Weights of a small GPT-style language model, trained from scratch on English Wikipedia.
Architecture: rotary positions, no biases in attention or MLP, untied embeddings.
Each number is 128 + 24 x the weight over its row's rms, rounded and kept within 0 to 255. Layers, rows and columns count from 0. The size above them is the row's rms in percent of the matrix's.

# layer 4 attention key, 128x128, rms 0.0695, rows 52-63, columns 0-127
size [ 93  60 102 110 104 116 102  94 111 103  93 111]
[[106  90 159 165 166 142 105  88 152 125 163 134 160 137 139 102 109  72 123 102 121 137 104 153 150  91 146 138 114 119 108  78 137 129 119 137 168 169 129 173  88 137 107  82 128 105 134 109 123 175 117 114  94 136  80 110 112 105 121 130  80 145 106 105 127 104 107 154 154 126 117 132 135 117 116 137 118 148 112 134 103 144  97 133 165  93  85 134 157  73 139 112 122 137 146 144 164 120 154  78  81 138 144 140 107 146 118 147 127 112 158 126 121 154 114 104 155 140 117 129  91 143 114 125 131 118 123 102]
 [162 139  91  73  80 105 160 140 125 125 116 152 106 132 170 150 126 120 157 125 138 119 126 158 115 138 108 122 113 129 176 160 143 136 108 121 154 101 106 122 151 127 138 141 138 143 169 119 136 114 121 139  88 117 139 181 112 123 159 163 132 120 145 129 181 134 149 110 131  83 123 125 113 100 180 111 113 123 105  83 112 115  89 102 108 136 128 134  99 133  99 125 118 107 119 124 199  92 114 162 140 133 127 129 159  86 150  92 101 120 134 112 138 129 140 166 142 139 137 121 153 110 129 191 131 131 155  88]
 [ 97 158 102 135 133 136 139 133  95 123 156 124 154 146 104 112 148 110 170 205 152 169 128 135 139 107 132 138 104 102 147  73  89 127 111 101 131  89 145 146 122 109 111 152 138 104 131  99 133 161 114 109 162 176 112 129  93 130 123 136 143 114  92 120 142 107 119 101  82 123 116 153 151 142 124 123 101 109 101 140 149 107 166 159 132 110  86 126 147 140 147 109 155 132 104 111 148 160 160  93  72 123 107 115 130 141 132 128 174  83 144 133 154 100 152 148 111  91 135 119 125  95 112 120  87 136 123 111]
 [124 125 147 141 142 168  90 100 147 142 154 139 100 136 140 130 157 133  90 123 155 133 122 171 131  96 163 112 125 100 135  79 117 137 128 124 136 163 107  98 107 129 130 133 157 155 168 133 132 107 132 139 116 113 136 119 118 101 123 113 158 117 124 124 111 149 159 120  73 129 144 156 172 144 113 122 137 177  82 115 117 159 114 138 142 186 121 120 172 122 114 114 148 152 124 137 119  91 140 110 130  67 152 152 107  72 151 132 142 115 146 135 143 138  79  92 155 158 132 135  86 137  91 138 115 168 173 149]
 [ 97 111  80 157 122 100 118 135 139 117 108 124 154 136 187 119  93  80 110  92 158 154 138 104 133 125 113 146 131 145 143 105 149  81 155 135 114 117 133 119 100 121 107 132  91 120 108 135 102 150 104 153  97 114 110 138 151  99 155 115 148 122 132 123 122 134 120 137 147 130 171 105 103  98 107 153 107 139 143 169  99 149  75 153 111  61 140 175 118 123 121 105 161 167 125 154 166  98 128 142 115 168 150 134 144 139 106 164 135  92 142 123  94 131 109 109 129 153 110 105 176 153 111 118 131  97 134 103]
 [ 86 134 165 129 162 157 126  98 106 104 167  84 166 169 160  78 126 132 146 147 125 109 156 143 158 111 124 151 121 102 111  72  78 141 116 131 115 123 159 156 131 116 116 112 121 127 105 148 114 146 123 127 117 145 110 111 153 139  50 138 112 113 138 100 174 117 130 143 129 120 132 149 140 150 188 123 158 134 146 165 108 144 116 140 168 140  92 121 111 139 110 109 162 161 156 113 141 134  99 103 141 139 115 132 104  89 120 141 121 134 143 109 139 142 109  98 165 178 138 143 128 140 140 114 168 139 152 146]
 [102 106  73 136 132 125  85 121 127 166 172 116 122 161 137  98 133 108 168 161 134 125 162 152 113 103 162 152 105 114 112 120 124 109 128 176 109 152 138 127  83 100 132 139 144 134 118 128 121 105 101 105 129 112 125 101 123 157  95 130  61 175 114 119 159 125 142 108 105 108 162 167 108 112 168 133 107 114  94 148 107 152 151 135 162  95 109 166 135 143 128 107 145 141 122 163 174 107 106 139 110 146 155 141  93 109 134 142  92 106 139 195 148  96 155 121 119 116 114 135 127 126 122 106 139 113 147 117]
 [107 133  93 115 124 154 104 127 134 137 173 123 116 131 112  93  98 100 105 123 144 139 137 131 185  99 123 143 118 145  96 113 128 117 116 157  97 148 153 151 103 116  94 112 118 113 127  91 148 142 132 101 120 128  88 151 171 119 129 121 145  90 142 112 117 151 138  83 120 139 179 162  89 102 114 143 155 142 130 121  99 116 126 123 149  99  84 155 163 123 169 112 135 137 153 138 135 116 132 121  93 185  89 115 115 100 106 117 151  98 106 108 139 174 126 140 152  96 111 132 141 159 136 111 139 140 212 108]
 [178 127 124 144 132 143 115 118 123 148 134 136 174 156 135 117 156 117 125 149 172 113 152 122 175 114 127 135 122 141 148 136 141 152 133 132 149 146 137 136 124 120 154 135 110 138 164 136 125 111 123 103 153  85 130 126 112 179 128 113 133 122  96 147  77 135 144 135  76 128 117 144  99 141 102 137 123 122 142 137 139 104 137 140 133 157 138  97 182  41 116  87 144  81  79 136 139 127 155 105  94  91 107 156 103 157 105 147 142 102  67 125 136 155 104 129 153 178 123 111 128  89 140 129 136 135 109 135]
 [170 103  85 136 111 134 129 102 118 135 138 122 151 125 102 137  96  98 108 156 118 152 136 134 136  94 147 157 126 149 110 112 136 138  92 152  92 166 161 126 133 142 151 125 125  93 149 133 125 125  91 153 116  92 116  89  78 176 118 147  94 144 131 131 145 116 139 116 108 125 159 138 167 142  81 136 106 108 105  69 112 139 121 108 138 102 155  80  60 112 150 105 114 124 156 149  84 104 133 104 131 174 131 157 109 128 150 115 118 122 111 170 140  90 114 120  97 132 108 105 105 117 150  91 102 127 138 129]
 [135 138 104 101  92 116 110 106 166 123 132 118  82  94  99 133 116 162 161 116 127  86 122  96  86 149  98 123 165 138 129 118 113 147 152 150 108  92 104 147 156 158 125 129 108  99 126 113 120 118 138 148 123 147 147 114 133 154 154 120 129 114 132 162  84 102 139 141 171 145 184 147 118 104 162 130 152 146 162 129 129 131 140 118 104 145 155 141 129 146 126 194 144 115  95  90 106 125  98 164 147  85 102 113 165 104 147 123 115 165 149  93 141 118 119 146  77  96 134  89 142 141 120 147 117 141 163 156]
 [134 162 163 127 169  97 131  84 145 126 125 110 137 116 139 130 115  97 103 118 137  78  90 130 128 116 110 130 107 115 159  99 110 160 144  82 141 110 113 136 110 129 107 154 140 112 118 165 115 142 135 151 104 108 109 110 190  93 145 132 159 156 109 112 108 100 103 133 173 130 118 103 169 157 133 127 127 111 128 167 101 148 121 164 124 150 102 133 111 125 146 127 166 125 173 193  86 159 132 129 161 121 102 138 125 153 102  81 108 103 108 127 138 149 129  98 132 189 113  95 111 121 131 120 117 152 140 154]]
# layer 4 attention query, 128x128, rms 0.0703, rows 53-63, columns 0-127
size [118 110 122 111 115 115 103 111 101 109 111]
[[131 126 109 131 147 139 107 121 127 144 143 141 154 140 101  91 120 107 140 144 166 135 140  86 159 113 166 166 116 107 100 119 131 124 130  78  98 160 120 156  88 113 149 148 115 122 137 122 120  98 131 135 100 156 117 119 136 133  84 115 100 117 151 130 124 163 133  72 102 133 112 144 106 118 103 159 140 134 115 128  88 137 147 120 171 101 103 126 116  90 125 110 179 170 103 151 139 105 103 101 136 152  80 123  93 118 126 133 151 113 147 119 162 104 162 140 108 109 138 162 123 191 102  79  98 174 135 150]
 [147 155 149  96 103  92 120  93 147 105 115 148 109 130 129 131 119 143 128 149 151  96 105 110 122 115 120 122 122 145 128 155 124 115 107  74 133 123  95 113 140 146 179 126 101 125 200 130 134 137 171  83 153 138 139 154 116 128 153 130 101 127 128 174 151 100 153 124 136 117 175 109  81 121  89 102 160 143 168 135 136 147 128  98 123 102 142 128 130 145 123  80 135 130 136 130 126 145 135 109 147 135 133 161 129 112 145 155 102 188 156 176  93 145 114 107 126 177 145 109 156 139 123 167 125 106 112  82]
 [ 81 127 172 145  98 124 107 158 137 124 108 116 184 154 113 149 113 127 128 127 100 167 134 120 155 122 125 113 129 111  83 132 132 154 115 160 132 130 169 124 124 117 130 107 109 102 111 106 130 118 163 108 115 148 111 101 144 137 133 132 149 223 146 140 128 111 120 137 138  87 126  96  77  87 151 100 101 143 135 109 120 163 122 113 139 133 147 151 128 121 113 143 113 165 146  83 102 119 106 119  74 130 150 148 101 116 120 115  88 147 140 100 123  96 118 165 103 113 115  88 147  81 163 137 128 119 134 100]
 [138 157 150  64 140 107 128 127 105 162 156 147 130 128 104 150  67 120 153 148 123  85 117 136 138 128 120 136 141 143 191 148 143 131  74 126 112 117 140 135 153 127 142 118 134 119  76 151 122  98 124 154 139 123 153 130 171 145 139  88 142 109 146 110 105  98 173 140 129 166 105 168 133 108 126  97  81 123 101 158 130 116 178 120 136 130 121 123 148 141 169 148 162 111 131 129 132 116 114 131 128 115 110  99 118 121 165  96 119 118 115 123 142 169 126 144 112 111 117 167 158 155 126 122 163 165 180 159]
 [ 68 128 129 105 111 136 150  75 134 125 144 122 124 127 140 125 100 145 132 130 143 183 127 176 125 139 128 136 142 106 144 164 124 184 129 112 142 106 137 123 103 137 142 168 170 149 169 102 121 124 128 163 143 116 120  94 146 142 143 119 100 142 148 151 125 152  92 142 128 134 138 133 116  86 119 103 131 134 113 120 158  89 101 136 101 140 144 180 136 141 120 112 159 164 132 115 101 153 130 113  77  92 168 132 145 145 116 156 127  89 127 138  78 142  93  80 110  81 144 117 130  83 123 130 133 125 103  82]
 [ 79 127 159 119 108 115 188 119 163 164  79 105 111 128  97 134 133 129 152 124 150 104 114 139 124 123  75 129 150 102 105 152 122 152 138  95 123 126  73 155 145 144 130 100  90 156 144 130 183  83 124 133 140 142 133 104 117 171 154 117 104 141 139 140  95 124 142 114 146 154 116 113 144 130 133 109  99 143 121 145 120 123 196  89 159 116 151 111 119 118 111 114  98 142 170 112  91 104 127 119 109 111 122 119 168 153 128 130 122 124 172 145 100 140 100  92  87 122 115 142 154 107 125 138 145 122 173 120]
 [ 90 167 148 124 128 106 115  89  98 132  99 140 150 138 110 142 105 164 110 186 111  93  95 151 152 134 148 108 168 154 137 102 126 157  81 100  99  96  98 133 112 152 141 167 142 123 121 127 100 118 155  99 148 155 152  80 109 129 138 125 131 143 104 118 112 109 111 144 127 143 108 142 113 152 159 136  68 150 152 127 173 135 117 171 119 116 160 139 141 137 124 119 121 114 143  77 148 136 125 134 129 107 128 116 129 134 141 131 137 132 145 110 140  98 117 122  77 151 120 154 126  89 118 103 191 120  64 116]
 [ 74  83 101 141 164 137  81 131 115 115  98 132 125 116 109 145 117  76 149 128  80 132 109 140 149 120 146 123 101 150 125 110 139 128 172 125 122 158 101  98 138 145 119 142 125 120 138 143 106 139 136 112 119 137 141 165 142 136  95 191 147 119 148 125 144  81 123 148 148 111  90 103 127 113 109  92 193 134 113 107 106 200 150 111 131 143 112 140 119 157 144 113 131 145 153 110 133 162  74 111 126  94 139 119 146 122 118 100 136 148 152 106 114 103 164 176 110 112 128 129 166 103 143 146 129 138 130  97]
 [151  99 101 112 118  77 136 138 127 139  63 146 121 165 141 145 123 117 172  83 155 135 124 101  94 140 147 101 110 126 127 109 104  83 138 135 142 113  93 137 148 129  91 144 139 163  99 124 150 116 173  98 156 120 135 121 101 134 133 113  89 160 107 101 163 130 119 122 122 133 122 130 145 128 121 113 134 150 138 147 136 150 161 128 129 186 158 126 158 160  94 142 155  95 123 107  78 141 108 131 115  92 136 107 153 156  99 115 171 118 117  92 168 159 147 105 145 128 137 100 125 120 180 143 158 108 135 159]
 [131 121 134 161 121 172 122 128 142 160 103 145 149 159 159 120 160 134 130 143 144 104 188 162 113 101 100 152 107 131 128 109 171 124 123 108 161 140 129 119 105 125 163 164 150 130 110 136 147 159 144 132 119 100 112  70  98 140 127 148 129 137 120 130 145 145 112 145 118 117  80 144 120 152 158 151  98  91 113 122 103  87 124 156 135  70 119 118 120 132  78 113 143 117 133 157 159  88 153 132 136 168  69 133 111 121 109 118 137 107 146 158 127 135 150 127 118 175 132 131 125 194  98 127  93 144  97 131]
 [144 122 109 132 127 129 155  89 105 116 132 116 119 116 185 135 134 130 136 119  99 195 108 125 109 127 123 149 109 131 130 139 183 161 115 208 135 107 164 134 135  82 109 123 108 133  72  98 107 174 141 143 133 121 164 178 166 150 153 137 135 156 140 129 125 111 104 151  98 138 148 124  66  89 133 114 139 122 110 114 136 101 105 135 122  84 144 161 116 134 155 169 136  94 143 133 132  93 117 136  93 124 136 122 120 144 131 174 103 134 135 118 143 123 104 122 130 118 135 161  92 150 121 127 108 111 147 147]]
# layer 4 attention value, 128x128, rms 0.049, rows 0, columns 0-127
size [117]
[[109  98  99 152 122  92 177 108  93 138 132 111 175  97 120 143 154 125 143 126  77 118 135  96 107 138 197 132 134 106 108 120 139 163 156  66 127 137 133  98 123 106 138  99 141 164 145  79 175 135 124 136 125 123 143 108 118  74 145 133 116  85 149 119 142 148 156 111 120 124 151 126 151 112 122 129 146 138 118 160 164 136  92  99 124 108 109 143 142 121 144 144 145 126 125 133 148 173 178 120  98 131 105 170 142 119 114 130 118 159 121 135 154 146 124 149 127 152  87 165 121 138 126 143 159 111 153  84]]
# layer 4 attention output (transposed), 128x128, rms 0.0436, rows 0, columns 0-127
size [111]
[[137 145 109 149  92 105 145 114 152 102 128 115 109  96 145 118 112 160 170 128 164 134 137 130 139 112 114 127  97 108 121 107 114  87  89 115 140 157 146 138  99 120 114 123 121 114  93 141 108 165 152 149 131 143 166 118 128 178 125 102 154 110 110 170 170  75 163 124  98 125 136  89 130 106  39 137 119 110 122 112 116 132  90 128 116 126 133 140  89 145 119 113 100  88 137 103 116 127 129 113 128  97  83 103 140 136  98  96 149 138 105 146 156 122 117 111 149 164 112 174 119 154 140 140 114 129 109  78]]